Each number is 128 + 24 x the weight over its row's rms, rounded and kept within 0 to 255. Layers, rows and columns count from 0. Numbers have three digits each. The size before them is the row's rms in percent of the matrix's.

# gate: layer 8 MLP gate, 320x128, rms 0.144, rows 196-230, columns 0-127
# up: layer 8 MLP up, 320x128, rms 0.142, rows 196-230, columns 0-127
# down: layer 8 MLP down (transposed), 320x128, rms 0.139, rows 196-230, columns 0-127
gate196 098:119104157159130152111163136134104105111124148085061090183133128158135106122114122090150120148138117095098099149104143129164135117091136153124088117107129136120145139105131100130143124085124119134165102146129080173099141075164125125114143139116141127141125125120157084128077073122106152137141175130115174112139143141153171107145148156130132105125135122091130103120158125094105142118141
up196 101:136174136136135153119131118119126145113109137131148087178142122092142129134127094127150124161133131108122083120104112124130096140090178107099098136072152148110104100161156115106125121143164166114147140146139108147107092150142097111123195123127159098068141122110107122154143097122127121115156162135093105123144160126126102145132108099178165096143141114119113084166144131117094119165141
down196 097:122111115084144152160142107154117117093093136140137104098101149095091149111130164100146065088088127118122116125125101133136152136121135117113106138120109173110135118149118113099143131119124186153094083144167084137134139169109119105104152143094103107103184148132130149126131118149150139133138079126118128078111117099178178146135110130144163111113142130113163149118134158108124109120095
gate197 096:077157136153151175126117130128124156122169115125176099162143157143072131143127170148115130140121112113149095110109117115160122160132163150148116114166107116114143072116183166111153128123071119084134122138143112125144155136126119147150162103151127100077130134117113122124151108111133135149126142140122126146116166178131068135102115147122128127128160100089138111170112137135161120149096
up197 102:110136114123147107164058134117126142104205193158134130118092178122098146104106167143104098118135122145169128148146096147127167142108116118110158134141122112141138126134088130134135094130107166114132107094139165109151121099148120172123096147167098120115150111146117160128124145098122103131148146150135112140154138108126159168126128150074151105125104095132119150137153144127111087120150
down197 101:137118082107105123104141118122088118118128122105098137111137107115113105110140107148091099150145114132117095145133138147100137079191159161145118123128108127151144128121118149169119134144164056107144138189139116117120162095114152150120124113082126131137130141158147101145126118109129110133131143151120098115146129137165183081152186143138084107127142090101099122109095141109132137180124
gate198 102:100124126118163113151094098144150116119120157100091143125100136156152102142142145109159150125110117153111135132152115140113166134175101125097121124120162142121167102148145106130147088108114115136148142097090146153112123090093133143136149130126177129087093143136118094135106161090111076121138150146115206149112176142150158108125122155119141150142085103127118113154155136071131129111095
up198 106:109135116091094110109136119146105134110092102109123125152081117149119136097084061165158094132112101121164110147121144140141120127141127128138181095096131129084134101173110136172133116104078139159130135131098107112163122152121138122124125157115076101134132119105126159130143145183142105109085132089161132132118132119114100139148111175109117108129119157135130164110151120082139083112120
down198 105:113141130135130143144161146143103113130116155104104109097134150165117148141143088108140059134132094133139129110135134146133147119141132154100122137103142077103110104104118147140142140122149113170138187129150155120133147167154153119141104149156113111125096112129099178133108088088123154078107105119117141144082088091097112154162141097121135106134144157153084114075158131107131148085120
gate199 095:178101116144096147153121179132134185141112124121157139152128129110149121125109112090114122151121143128109120143125140118157168122089124124065110107138128112167100127117112137146149126187113125156156125133193128148125134130137155132122102148129147148127122129177124116142149144121109120089065148149109152130170156154145151120124084137107105106114073115090141124154158105148140123185112
up199 093:143092141129119103131123148134126133123116098128134105134118130138127152103097161124134124150130143120137137156118122125157118105131183124117072100121130112171101155148112101171100164134168157160143129156137133121115141169141158179127102150111174128143149164145108072151128153118126072088101083162153162163138142094106150131149091095166132143126104110154151092099122141086130108126119
down199 091:157142130093108153122107137141131136168075107150116109128069140139153140156111087119181101123137166119112111109112129084105136089133132131141117108119133122156170109146112063132137145120115131120163160092119116145124171139128147140151158105156119120183126146139149102143118099168153129120098108147107103089103127118134148153131164106130114124114109080096123086160061130126107125124129
gate200 100:106095106119113159157121147134112124109089109129137133079161151113162101148085143142155111147112162073120132130120125100138142132163138149178114174138140115092182132125180134128101114125115114123139139139154108146123102142153145114153161128126066158109093109126094077098111137139139105130111135152064149118121151162143171131116124122164131120128114114111097125074116157131140116111146
up200 105:129127153115122064103146096119107175124126169129136142135143120100129113150123124162167110099118152141145116162131115110170107185107132102063107152140151114142108083116129146152130107145132172096121134121134108111142120139107092137130143055133138101100100103105112120126091135087129084112125156112157125165128066178111110134137089126122136143117120098129141127114112129132100149139124
down200 109:118107181116116085154101139114174108075103133160127147179133130120136100139137146106116142149119134147141153112115100115170125135086149140148123125130167136150173139142143141150151127119149157105156123112103137149145094069130148126118144121123121145104127128059128139172143149138147081190113165136132155162140134113158122139086107118105150098129140109109124114117140149119109142178169
gate201 100:131167132131117119134099152159113092138121122135127140116142110143138119099114157101128156173111131129105051148141071147146126134168144108128118102127109110102135120147123133148126087132120131135139124136130120110091098158136138135110095101101129097119104169116115083119080103123061166122135106138079140200152141157131127108100114109138152098065141100151125104128158135136148124109113
up201 101:143112153073116137157135098078137126097067146084145097123149156103099119118104142175146125125152173091135114113132151135112102169128120137142143135140167113095104128069130122075120096158134121161091167157141163127146173120172133124154149135156124124180104138144125102121150107144112134087099131148140145142115122133121140142138111118150122095154144156098109146123116141145159112147141
down201 104:149153128128091093127136125084083115123143111151122098127147137143139111147129087131165095149122141140139108124116143109160126128135186141139162169167129100148114128089130163060137142123145131100144177100130144102152150144145114111090130125137151156156124137132068120137157115165139121137089073106097084106152140142109147148129135148148150109160098156138123109086096151147097123116136
gate202 096:146116090140107131147113110191168133127077150086131121122122111152109160088146114127129125103164123133108120116123077091155126176142103161128119151126122133128132112164141129128123104158112159152118125098121141130103136127122134119118165098136132166132117128100136108087114133163097120116150065131112150132112094156128154137153115165110161176140143122100183112146158134159105146150063
up202 095:111133128142121108129112111117088093119136103100126155109126117137098127137136132148134128143158127137151161088161155129112152089125118110107125152159123130148131111082089105117136096150108137108098185162121108118149133145120129123186109137151137145150098165175107077186164117161128159115109106108163132087125123102122157152109097158114109124144123174130117191138129166107113128131172
down202 095:150148153105144136144137119114130166157164149109116155137125101126115144138125107124099100165099116144105128132114106157157111135101134172123136158134158110164089089174136119125129091103117143112141141111133154168099119115179083130110137139136143110125145100146129129184105112099146088102164097131164173132106125117164100097132123166168155097161158113125123083113129068117099126130110
gate203 094:108157144113118109136143126107119155102129152130120130094171106165131110100100102130161131143098120082159137115136140140135128128116181135108098125114108132163129079128120118151150087147096071149115136158140092152121167129132156168136136115169143127087169080108108130139125136127096150058141141132113131137156126094114180122159162171129160147095091105105141101150134130138122134126113
up203 101:121111198115113155112116137118177097129118122145162119099120138155138108103156129083130125162096116090129118130152102127129149100142144124148151166140120128101135158108124089156139130133170143117157134124126099122108111162099134178116159131135120154127131151128156128107156140122130111135152143129128115098137115170149168162134087180132156117145132157150144058136145139138100186178166
down203 104:138118138141121128143074106138133107171066098128134115138114078113145184132125125128132129162161078127110177162147097134136130126143078144151137141130139116170122138147106113153120165146166134151138127125141103102128074158141105144157098142082112130145158108136100166104136112142118142157141142155156143131117122105088128147109110138145129074163166134121142101168142144136176106136108
gate204 104:090101112122135128146072132109136116151095121131110082107150113092087127108135147130130113112120108154154132104107098089128120128120139161124153114093096092131157152171124095154152112135165150152126111157114144145127085124139117117141115133144174153149123134143129101082086169138127148123152160139086139113103151130188115113109078166080113151165122120098115122098100127110154169118129
up204 105:126139103124171099137111116190142134125118119105110062164159112148118125135154108154136136133157148124123114136118107095139134123124101153118096092158112130137082106157145126175143151116120123132112128172116128151115141154110159137117148104116117140120184170144154112128111135122132094195196126132111110101143102086144145128122138059170126144110124120130124101113156123128162147163127
down204 108:166181139082172110105100146132155116163114095125146165160105092113125152084126133110143129112141119154127135130110151129146059166161098127088108110113137117160076119136129145149144094127088128116097146137135146086118154128101116098137133116113095133128093143133144142114117126153138124161109128141146136152106159097094122172156144124155093117136118156188129168127120119122163141093127
gate205 098:135184159121157092110159127160110124149152118109133099109098078167096122122116096139128112177092141095177139138097118113178169086150158144149160096114154116102105133124098109102156117123114150108136166135103122126077096181159153099139133160167115141129130143146119117131121115124133139118134161140131151087166121122127163116156170105138133110143151144136105098134123104136130132100128
up205 103:112104071158115110114170099138142152135075156125110111170148099107126107167134148141162108107100116138119126124111144130117091111110156171132111121114105118114114110095131147130127119098144159129115155141108132139150145094092086076178126074096102108138101120091099156130105103150093144105107125143128142135175124099131115115154111136115113098137092131149158123079153103101111155162133
down205 104:121103132134140158196146137109138159169151166155101116129142096108124103127182123127155146079134138130150107166088119160126097103113157112137128151172081103122180072102117115116143108120123141132147142128123128153088120117113150131191120115151135130134125121123175144103107148142110159116077126079120109128120135141105090158135133131107104130120147124130123086093123148103133166147136
gate206 098:122140128108074102111135148135140117140130135143090123123152091104161118123151132073146128166096175125095146161110187130188107147134115131122082115131142134146124115089135119083128154139132087102088108134146169118099116153154128147115131113112150116138183153109108156094190152148088156096123124167104117114131129122124147102111136136126141150112119107086178135132142129138139108143133
up206 096:146125138129182162110156169121137119101137092099153132146136119127117113121120103094089136111143118125154158173097128125094079128110099091176146154161171125132161151121098062156138124151148141126154093146176111116153115127104141132118150134116123134090122102153136165149138120177123110148139161130130153130101160134149141092090108125153119133124153126134093127090103150096092143094144
down206 100:124143105107122090120114116131109123154140117106147113147142121202097132118130168149157152098141120097124171093113118120108094112154127127117152136091155133120130110160129108134140148142110077143099087098130125161109165122094101153121119112091137126089148080097120128131113141105146156126146124122147102098148120154146105102109126117126134125139115127090134120170126156145109132018132
gate207 093:141115131138102140140128155137087099122134117137112115099150153152136149092102107117135122141155130141153121097116132165099182111113193114098125128130177104153125096158113151162146139104085186153165160132112126127143138090127122139128085091136127148082120104109122157106113104112112150147144118149152171101150159158161136115138150121140106130097113134064123157137105147154108104120171
up207 094:115115197132148109121143142119089139121187126109146153092159134139128132117154142137097100073155087151165118127096174129128142127115134138156146085161110158123094082162132190156110128103116143131137116119123093102177128144129101141133083099101155099122120144123103151113106133123115079132127104101145154151153129091119159124137134102164132114133097130152147141118122174128123111135136
down207 102:122094126130140105136133130124125153099122094129144136115149103128135140120096132108114079123154148116136079098099128144125143131135125157094137128145101164133118127135082137165140151110094138169115116074111107151195140112141111135105102089116134156142133099157132161068096111109111129190127096120101145135136125137159075104110166107151101107090118166106105110111139132129114118087170
gate208 111:096195133134152164128129116120102118108103114145170114093182111114150135126147144115171105138125151128121129136132173151150108161145134132117105170147136112148128131128149099061155123127166146102127112164138091140120102077162167123165139116088150140130107144063110122148117119099121131121156150147100101110138155109132147131114177148112102097141105121134191128141106128138119133129122
up208 100:081168133110152178099120129135121155096130096124132098087176132153125113144122124124176103100118149146128165139154163134086109104137152153132173131208154081124138117119154134119166134098118090128131123152115105126135125096114144133139125117112135144101110121108094127115158101159117133117184141130140112092084118129100087129109117153133140128122106152161124136122104178111131162142163
down208 100:143085097092104157129107122187149152116150108121125141161118132138148157151115091157117096094150092118132141129114125184108082147122129113157118066125138125147110154105116158174125100115114143132067131101136122156120168129116159141138105101125103095123178130175132132142143113110107131140126130145120122090126160139046114144135125104123129097130133137132088126147138108138110134089118
gate209 100:100114154134133167122097142111110153101125129085108151143119096134103109124141100096132147160148117137147091117129116135156165105134127162121140131116118088126165127107132117108131166132098077120091096136159096147189092122122123119160133131143133115111106151151154103122137137131087149133121158141096109092110168174145132095154111140118148111134170113106125105142069103086094114064146
up209 106:122119100131099137127170132087100123136152160065108184133140110140123155160176157137168126127165145116155107148117126167143091139117136132186138162132100112088138121139128135169099138148108102091117135114170117148131164124154105120116130154166114129185171136124170127123126105161094123160106163122111111116113130148127117134131112137105157117178127139153087139097119117140130103150139
down209 095:129139106123096098104154127130125110089119112139134129138127121127127132117145118149135149071171138152160137115094145169106081138090128149204132136101136158115127137153145166141104140165096152094110147131133079088192119136138131128102130136142140111124165092134097135123117103105124114176165136152083117117149143124136130120140154120102140137184136131121099086102141157138174104106108
gate210 101:129129120154117134122147155130097074142138121099130124139154124127162080136150160122121125166107145140131079124169107080157141147141113151111117157122123126135146128111188160132127131101145102149153121081098115141097064142169135119132130121153182135175125127128127126118126155151111062137129133155119148094126115105136138107145109113130163166126106102138147142150094168070142161145131
up210 100:098131131120110153120107098149130162129158127119141119132113164082100109152110139150116123119163126175137113115127116168114104119109107118114126094137149112115133172163112141136145151128112086132163166136127151118093222114118166105112141130086113147111113115108169102129159106056124125100109110130178111137104156118125092115118117129135111122157140143093140173160106158126111121119155
down210 095:117139110164138133162119107154097145079100101111083121126142158112096139099133145103132112145139153163156136132136112158125136161132157147096152102136143164116120146134109135152164121143163101123107148095154134136113129108093150128133189108143129113115147155112139156071178170116095162203114085129116135123142132162131140100139163135088120111117091110103122111160139113155140123097141
gate211 094:147179122152140139150133137120109130175125114104159142127130113107083128138085140134146161120113115099160122140118063115121128140126082149079107136104126104174101120107164127155176103106128142138143168104152130152098145159113127111178160100092119130129134164103128090137149109115130128183089141116129121163130175156147071112104109130133121171106096120108140127133122133119105124151137
up211 095:115135155132154132148109114138141150120180120093143138123092097152145139150167143129157121078118131139115102141115125124146096090152096103153171102110116134108119126127114140121115128135169148143105100104064158123099105146124138140129143170130149154117140159105127099124111064154122163104133098155152084131121088157132149102134170126114143126068127166113108171136113172131142161133161
down211 094:086143107108139153166135150145117138113095142102130117135127101132139093113101109128153123100116148118124128120089197118109116097093090126139117130137108126126109105133158093129112131144136156114100136122132181087161130105157105112138106112124152159171052138137117125144177146125111130136138148105147128118132129140170084115138161153103137110110084131216104138141135149143101102146121
gate212 110:145137176133103159128128100124076131137138123096133126134161120149126079102085169144123138144103155099122103118142128083118116107139135140172172143122119151136121135114104135126157107131173074110142160098132129106125169137120145114157118153098149105175075156088107145092138142148107169124112146120112121099113132130159129080119137120068146129131117127101166136122072112155124143143116
up212 104:071136082144114152122130123096144154123125148142154125120089153153149105107156152127142109143130094140132162115111139133114140092172081169145123122118123139108190083075104114086103086147135136121149110134109156124160123117136148080095116135109159139130164166129164159142136121121134103130113110152161137120108103156110164109106148170157151107162125148123151146156126162151160143146123
down212 108:165084124139108118123167139102124132139167115100144139127200140093162095150152127153104096168125124113096086115118112104129116133156113110135147097146126145140181116131135115106141113145125128133110165100158111160097085125123097134136129139129119154137105078111150144129083130097085171132150116137137111146083145135105103118134101104110075098135134123077144121110105110070113132135117
gate213 099:143146101171118190125122098145136151111156152149099105165121131113123095167132128138118134130163133117133093108125118098118167109159138109103077141115177134157167134129114097124120140124121136142148110153148107121138103099132091139159123117102161152067100140111136107122132123092130123060083127173122125153119144151150126121158127143136122125129103099111167096110094173118172170122132
up213 108:173102133126176135091129160133165147116135122110156121169094133147137116118126109117136112149165104113066091116109136095163119134141131106121116136151159115117161091159149148139113115127143132136167081111119104134196112148131148124124132147080155110083143150136105105180102105126107125129130153140161142200158129149115116130158127136108132122067119123168136144110109125132135150111121
down213 101:143140114139111145124120111157106103072127121115127094158120133128116112120168118086154065135131158160135122125122131115138159150120125106111121144107189144084118104126095146123157119180150111141113051148148156140143136169136132120115085138112146135112164128152148134109108117125100162124145161147108105095139152120068099160117128155149106114108158109079110135098125092138109129140103
gate214 099:145119098075130179147116114131114128165162147154129128144126151126101075144128148144113148135093188135109131122149139110160158127170137141147100149165171096108126153137128138139122150115111099139072115098118137163137125172135118175184129120138168120096125129142101121104133136189145145105107128136127138109101167152158138089113129112127123121118149131076141096095117123112126143140085
up214 106:137092157120191134116128109144150157135103135148147139134137173128158157129141105083134167150076128094105133127108090116127131150116085123154111100118178156130119113165118107145126171121125109105161129098144106151149088170144114107121143114110132124107134116121088132113155133164146091114084138100087119115093137139130110131147143119092144126127209147123112081124103109097116131146137
down214 105:134103109111147087119151154123096142149110131132155146088136144150165131117133113140120132093142084093166148149155141146117094116097110098200142168158125114161121098173145126148118124089111113125114159123085091115173121128082133124108098113155168125101128134095110090119118132083110069112113148138112106094145158109154113161112109126139099158151128155145096115129139124150132129114115
gate215 112:135141133138128153178113112127071134139092208153099136122130144143094145101092176111143138085107120078098150094138093158107173123154094156146144142136118117129102102087122116119136121155125126168097170095132106106148184135144111128137137142153132130166107107113102116148115117109139130165135138109147119096158123140119119140121137099114103128108123126121109135112144088133158087093096
up215 086:130101106131137160127151144143084133174135118150109126126131141140124146138110164080144156144137086080121117168205128088115136163138122132122107134138148130140107133100119089129143073105111127145097136156129117159170132142111119099135104162090107139138080105138154126127107086141133162152129121166149154112097118112152074125130093131068112121108140147088123117137109151119133096147134
down215 087:105162118129125130154152149103165142076115108098119127123138115138150141121095126163140086163091141123143122144157126138151131122137117097097162137148127120111140115116134155147100130132148127090171083114134112105165097089129156114134155099130140087095160121117114122100157134131151105106112140170110125139133141136161172167124114160167153132110115121147159132137089172101113168212151
gate216 100:130147146146124110139122141088094110125149120127127113123132109125142123131148112097107160128137146135124159154138138142133133154122119120125102101145165119128110133102078104139137125139128138181113090088142149180126116133144147141183126186116108158168140087134151159164105139179113137120115132125161105134059144156181115083157117097117122127096147136119074096166124145124110137080103
up216 098:097124135117152143122106123140137115106099129133097116189138163114117096164069139130125090104158126111135101085104137108129193182135118122099111121152135108118135135120145127139140144148116161122133110136069108144124154101149090116120149117148151072105106123134112099150146126142169083132116148080128115153139135105140096110122138102103136096089191131128100125117121136157086118125102
down216 101:148135120130146117118144113129159112142111101142061172144129120114137129132104092108118171116115145131123141107108165118163119159162126116119139132131164107146129148093120128190084106158076127100141172103114119093164123074119156157140108107134127125148126123143116167182144118110122128122124154168143129136082120168121090142162121097139134091072127122141130108113112114110087158136100
gate217 096:107113082151166127090121109129137121071105099117153147138130081147125135115117121107103088128159154125158128125150096101145129155144070147156134136116086101083177127144108107144111138100133108179092093108104180114124141120139122118125116101149156127134104119121098117121140132156169098106071135159131147103159155119128121123134075178115126134115147162131105137140130151103125140117102
up217 099:131138171110105133116147127124136118134158119132137168104146123126151200154107126130159134102133134083133150182115141094104091076140162108131156101157107147122138133126114090114152130153128111161133129122148114135121165146108131117127093153163172150120150099146148114177156138149138087173112121103089108073130176109132118115082126117110092122118142122127150099125115154160118161099141
down217 095:102111113153175140107107148128123129121100125097168120113133088109101103109130106128126216151195185125157122152125124115122161093130145093130164107156135106126161096148113093182117138144142130130076148121116154132066129137139097143133116104165112122126115094126143111135184140136193113109118122126150123119138165132119142130138129128146121110117113129146125137129126130129142148099093
gate218 098:126092154113117154169121099147156125134162141163148147116086088140142094092139118115129120130122132094122129129186134119120111142134171120158149127128103153126156123130091136147118124113153145187111139099091123174095145179145139131130140152100121164139155177162107110154132151127135086167132099144134084113110167078132155113173134146150159125138111150155115107157141119121123106086136
up218 098:109181148127145124098103135116109096129132195122083219126173112143108087134120161101167114133099148123134146174114120133138128078162158145164106164098135130112136145151147089100120113153103096134123097157090117117115143144117105144120107113108148154161123100126121139140092091119124091104132140136123131156153138129119176156138157121149118127114127122134153137141128148145111165131122
down218 098:129083123150126123150127124125113129131109151146147126125154147169131082111117108101139134124087094153114136164133133136142135094133126129094145119147161147137131134176071117133077142100114112114062151099110104164123145184107146138143159139099146116090135088128104130081128130132121152131138069112147112102142118103150189145167143122088122154122107123168158145124138154133103144097144
gate219 113:147117143124134132169092125122109174113146123152098111135116110178108123165113128091107119153148147099106138168085114109091136105157140120157143141118154147178170098169139156141110161138126124144130145151089147145135097137137139164113100105106171107144155103131141096105104119116133142127136147108128181164158131153139167091120072126108075127123139148100101140135133139123148081093129
up219 109:144133073086128097146069130154117112103141137140103118108128095166159127126137147107121120090111166148140159170155128108138145133141121104080152135115136103087162093109124179093117128099180093147159148143124104126112075125139117115128125180144145144143088126106100131112137104112169146145161107121145107109099117132138144133168151174111156108154115136104118157149135148145098123113115
down219 110:149119125120131122166099114136119166129138112151101135094113125136096134080149134122124085107108149109146099122139124142156162113076134133153187138126170140133132109125132113114094128166166095135139169143157104129137131137114091097114139154119141132164100158144082153122146157157076089173148102142153139133116131197145121099170151163133130167160157119113139152157118133109143115142145
gate220 092:129093122111128140168166174145149131105120153074177108118119158165125111088114137157110111131142099151169140150100139136176103101111089094101106150145110165136120097133134165133136084116124122126195095078163146135115100128157145170148114138157133123076132164083136127102129105129130134131140098139134144159124159145158155124162105145144138109135116109123129137104117139131108155122117
up220 104:105131139128117126094103134084179174122135123112123124157143153110138120118101090149106111121122170150101123155153124151121133139118121159138172139097100108134113140138162143137096124145108162087140111121156168120107120158164175165100133101132117130142143136133101141110144177153118148134131126104061108145056068120147124132123112151167099144151153098134155153107147119169128148123128
down220 104:160162152103182166119111113146067110158138123174117121102154108074101155175154113127130160163114148124151133143121108091117119134145121116130152110135173139136106139118126089116125156134093128115108158150121130110134145083080121107149162104078123122130095123125139174121144132161149078080076144111139147121122094114123120130141140159163159127160128158133126126138132133130152110135159
gate221 092:153105146117122148123119139125129098110179122079100105152133095122133155096143122155061146124147145169105126190135116109132154122148087146132058106129129130119154089180135157163138140151132139122140108113117119143132134108159107185146136154148119136122133152115139122090117103121123159108125110134112120154120152087174098123160179140095152100117116118094170140143139131116121154110147
up221 098:149126156155150127162112154101088149128098133145109122156153140171114142083133103172142157134166125132126139123125110116101131123140165139145160119089119089157112105142143126117154111161092127126088159104093118158153127104107111125110158145157112119133138120152094113142166162155177147151068140111115157081132116144135143142126149085093106148152112153098118121109173083115147102101109
down221 102:130095131130119131102177146149112178088094094169116135128195124132072144132137128120107120156134113111123142176138110125152138100154167148116124164092125143130126137163130104124088101111135132140114178117119137153137124065128145118120135132147156135075138122146090144125136139134120131107139141108148110159098110141153106100196120091137150127145137161113136165090145131130145160167105
gate222 093:120162126117192108126100097140141165099158102111145086124126082131100144145147116139120105113141107154147120117157126122126152132122109111151127096154110099115128114157120192115157142104139109124120137079110167143151151135132122094157173114133184076118129118133101099139126125111166166109151081152111125160114127108144145120158104139095117135099120104126120183146140133101075143101108
up222 104:098089179140120132108154102153146143108187194144120141132106125150140111143170119138115150165144196110119161132131147133149134125143149127124153123093122172133126140104147156099118072148136113108115108146118114178163161112124130161086103120137122133156121110122128169126126157114128121115137103147126143086118106108121114079145143141131129123174070141116105169104138145134111106161116
down222 106:129135140091139113115168148138138112159138145101164109149103164117105136127121141124104100076121147163143082140124099116155154137121144129084123154083131141088111149137154121152161094120140124099115109129150111090170147117093141158075077090166128109096100122144156124110137121109097135131144105111128085151111101153139097126070145116100140135099149091141116153093132123140146127127081
gate223 095:095121168112102113123085134106136134101184113088125096128129113130145078109119092104114119117102122122106143151106161091141124100123142130089105117150121099131137133132139159136155140150161109139175103131121161149143103103142150088099109115130183102110106139130188118121150161102111125099139094119087152145105152145128150079151119115155152125124137123158144146127115158105127156064092
up223 092:145133145144167149148135105114063190131127102134124090152106123141121148147140148111127152135148096109104144107159101156100127114135141135149151119099137110176163124111110134137133106096096139139121158118111141156130148103131136108110126144112107097123117132108114112167111081143098150149161161113162127128157160100126148059136148128064100113137163165106145173155139127142115078105134
down223 097:097129141163114146126136110113151172146134131137099129107133127138137095152144126118093139128128166175132142098130146157136112138163141130125089132126136136183161125105128160096144125138174074145118160113142119113121089137143167083135078167162101122143126142143182118097143133118104138111128115141095137148081123145199177127139125138126120172099105147100116120117130122127126142194126
gate224 093:162078147163108101111160145148146147131132131112102122170166134174153156138147143100139112133124142146119105146149135123137101115148092154168105096132091141148139139155100139125124149130180122145120130096097110142113146114134143112123104086164155077096149157098183104134100118125111139109128098117145112187152122100120160085121148111120139060131117116114143178112120113121128102106133
up224 095:142124138131135136122164126132107139137112154171179109116108115145094149161158163119115157076190167086157136105134162149132152142159135102126138123086115123172162148068090118141110149140149148141138115160165134131123129142166086128108140140118127157110142099124140102150131118127137116146113136074120102077126100162134149104160088137125091129102151131136079121117153158145127133144123
down224 102:138140118123116120140104105145155151155157085139122088132105106121172098157124164102175229159143152141093161121147116120112130127134115166154163127116130147137143135140122139160122152133100121124095156119133121130122115124157147112138130076127135114159123095136126125086115114173137123117118129105138104123125109119161138129101119084175134075123087096161128152103132101148132100148175
gate225 102:117108118164114126100149128128109153132066127124132158129154130122119107103111141086151146137117120123095141158114080125143125157106153110130127160168128062101126090136153090115170151125110128168117110117134126119124108118089135132197086106141155126081107115136119112135144128105105164149093149133128134110173161162145116139137137122153169126090125091113140182131092155101142110107141
up225 094:132128078149115135124105152109161098122111130139106108091106151158117119149111115155123137122137136192123140143129127130124113098135084120191148136113122092138128118060135120161125119150086130162091079124152093133115141090136108110131143141111137135120188141110131135106130168099137111105100124138155142159083063129128148125112122098095094122128117146125157119095163128119092117085118
down225 100:140142134161157073142109143144119169079171109125118108139124166144099110115103142104136154156158126130108132122138104148164145121111136136160142118131119059120139148105158122142135155130125116145137127145124151138112078134145128163103172144083135141089134079129137059109119116107136128122101105094118109161123146152148140102112133144098105144155183125123095120098126123151098154102072
gate226 090:170147141113106124143137113173152127141133124136122098133120137158109182118088129108136153121142097126142143098110091091135116089160143125114145151158132116163147098139137155120169119088180137149119136129119111112153114133143154103131112158102113101108115142178130176137063137174134107124182123131112110164112130094115143137142112102128149095202114171133139145149110141138117116093110
up226 095:122131130093174118104130137092133094118117096160115131152143154117145113113114148140171158119125181124167122152122131147144153151122108141157129132134123140073112138105071133151091132094151169156108124142173135112133120139131143122086167093115133080157119125125136106169149105118147137074099113102126095146153117152121129118139157169116133142089181091152112128137112083137118079122124
down226 096:119098089162111107113101111125118176142134108119143149117129214139150110136154141135125150132121119115151126116120140124154172146105143148127151159108121107122134120128153105172123161152135094145128132129144112125085127121116092098167166137107122158080103113136103103109120087135141167124110147131124126122132133135222121104128130131143165137122123098092146113189146148091131116169145
gate227 095:143137150138133167143130124107125074128124168123101141118168112147104100091123142131125143100149129117171115168109134119118160150121122108159162139080131133161138143129154144113121070128090156146115116142137169120146146114168143144144090146070101152097124127153169146118151112130082127104104080136141124123109170153146135103120115129128103143091105173111119134192082102111130128124108
up227 097:158069148167119135150138136122114103097135174132138167175137126119148124164148138146143092113133077140163177172115127106102116120110115101144158132118107128109172168112148133165113152107113154130123127127135109086099139092117099117129124124105051087109144148127168103087082104096107137116134125131125111165124143115106161130137129148138079100120105121121128138157113116113118147122141
down227 093:105161119156160134119122147137135182142152124159121187113154115111108136107124107124142139129150096109111146129148112144115136128150068105112092147145113138101100157122154102131113132122082147131126137100124116122166101084103103164115131121174131086125133185111149111147127156133139144128096149114134162124137108168066116158102125115097155142182119075184134111124144117128128136158134
gate228 093:107121124108134168108122104060108122127128071096125125147138102142151083117116141157104123165148116146125139126161141115102128173119132177164115156118135136155143092134111109134140121132114100123098140109141203131141130158123141144141094143113149148141146138135111124137168170173108114088108139101134092094105143138117149141105101080121171166090083143126101132127125165111132107133148
up228 096:139135130119135151173098119108145120168140124105155149121127110118134107139151096073106124139067121072136126120101102138154167118130123138088143155119137149137149164145113133097150141073137094159141115090097086132151127158109150120100108111095130143142164112129134136108101102141101160159112172159135185152161103104130112102147143110127154133153144119108106118131150083103116169148104
down228 097:119109098092115165121112081134154169162161116095126149111154164135135130115115127130126125093110125096140092080131160141162092147148131137132101128132120122146111113128103173131148147076113113124131132118133158064145152104099116124093081113074118173131173100139172105140120116169137100117111151112136171099176141114131132104171149140154152129132132106116110105138124114160135153131124
gate229 087:095098158133111152152102166131152106120108169127143129133139138142123129139179140087134113146126123116148134117129116134160121107164102169141111146144076154091145118126137107158094146135145121118141111111172084062093155155090140132160167123156115117128129167118119143121119093155106140154108153124118166166141160167135115144142168111127160117098130104140128117159135103144128169149066
up229 091:122076128153112121137098160160150125128139101127088123120122129156133162100109089090150135199134111135096151111146123128146140145117150154177119120155130128119122084097125122112142104148150121175094135118129122129139098127095174130114121094143118126107122150194148148115102127113108084137084120134121126162081149100149145111129168118135098140080083128138129124138145100171173134117137
down229 094:102117143107135095083110133103113139129098123073157136116124170142104105122124171144106147127143129136139113123122116144122124106119088122107163135118098138113141167116191164119122106147131114136179115114134108102132130163136132090110175138147153096145125138130119140110150138108119090131167111105126138077150164148040100146126109132106141125113089128146137100138108136111113129195164
gate230 108:109140125129094152097151115115096136117124136125153109136124120130069116134121106102127135164103169120170143126159139126128128147170140128092057139104102109140106089146150137098161140111081097147124158106092161129148097146143115096150122143120101124121140130110071140114097174108123110111119146162127164136125108133121210103124180138133131128150146128097126142138134116071114125106124
up230 107:130144126148108119138121110127092106121147168118126182124122110113159158125118137130076132153166148141100147136122180145133132119147158137191130106162142129117128147095111143140147095090105112102108173114128178111138104092144101108113154097122109149087106088102059169139149059157096093099099122152121124129120129135115124108128115101169155122123132126115101123142122140132114124146114
down230 096:125118106093171090151146089172132126139118140067135128116140155115112131100134115157104114133147118145117094176160134115129104129125170133118153119116141150129131178117107142141106091144167098138136131143180146088137134114112117125136110096118159099157128125107093130131131147109097098160097148116117110131115133117055140081075087100120116108134145133135079120141150136106137151133073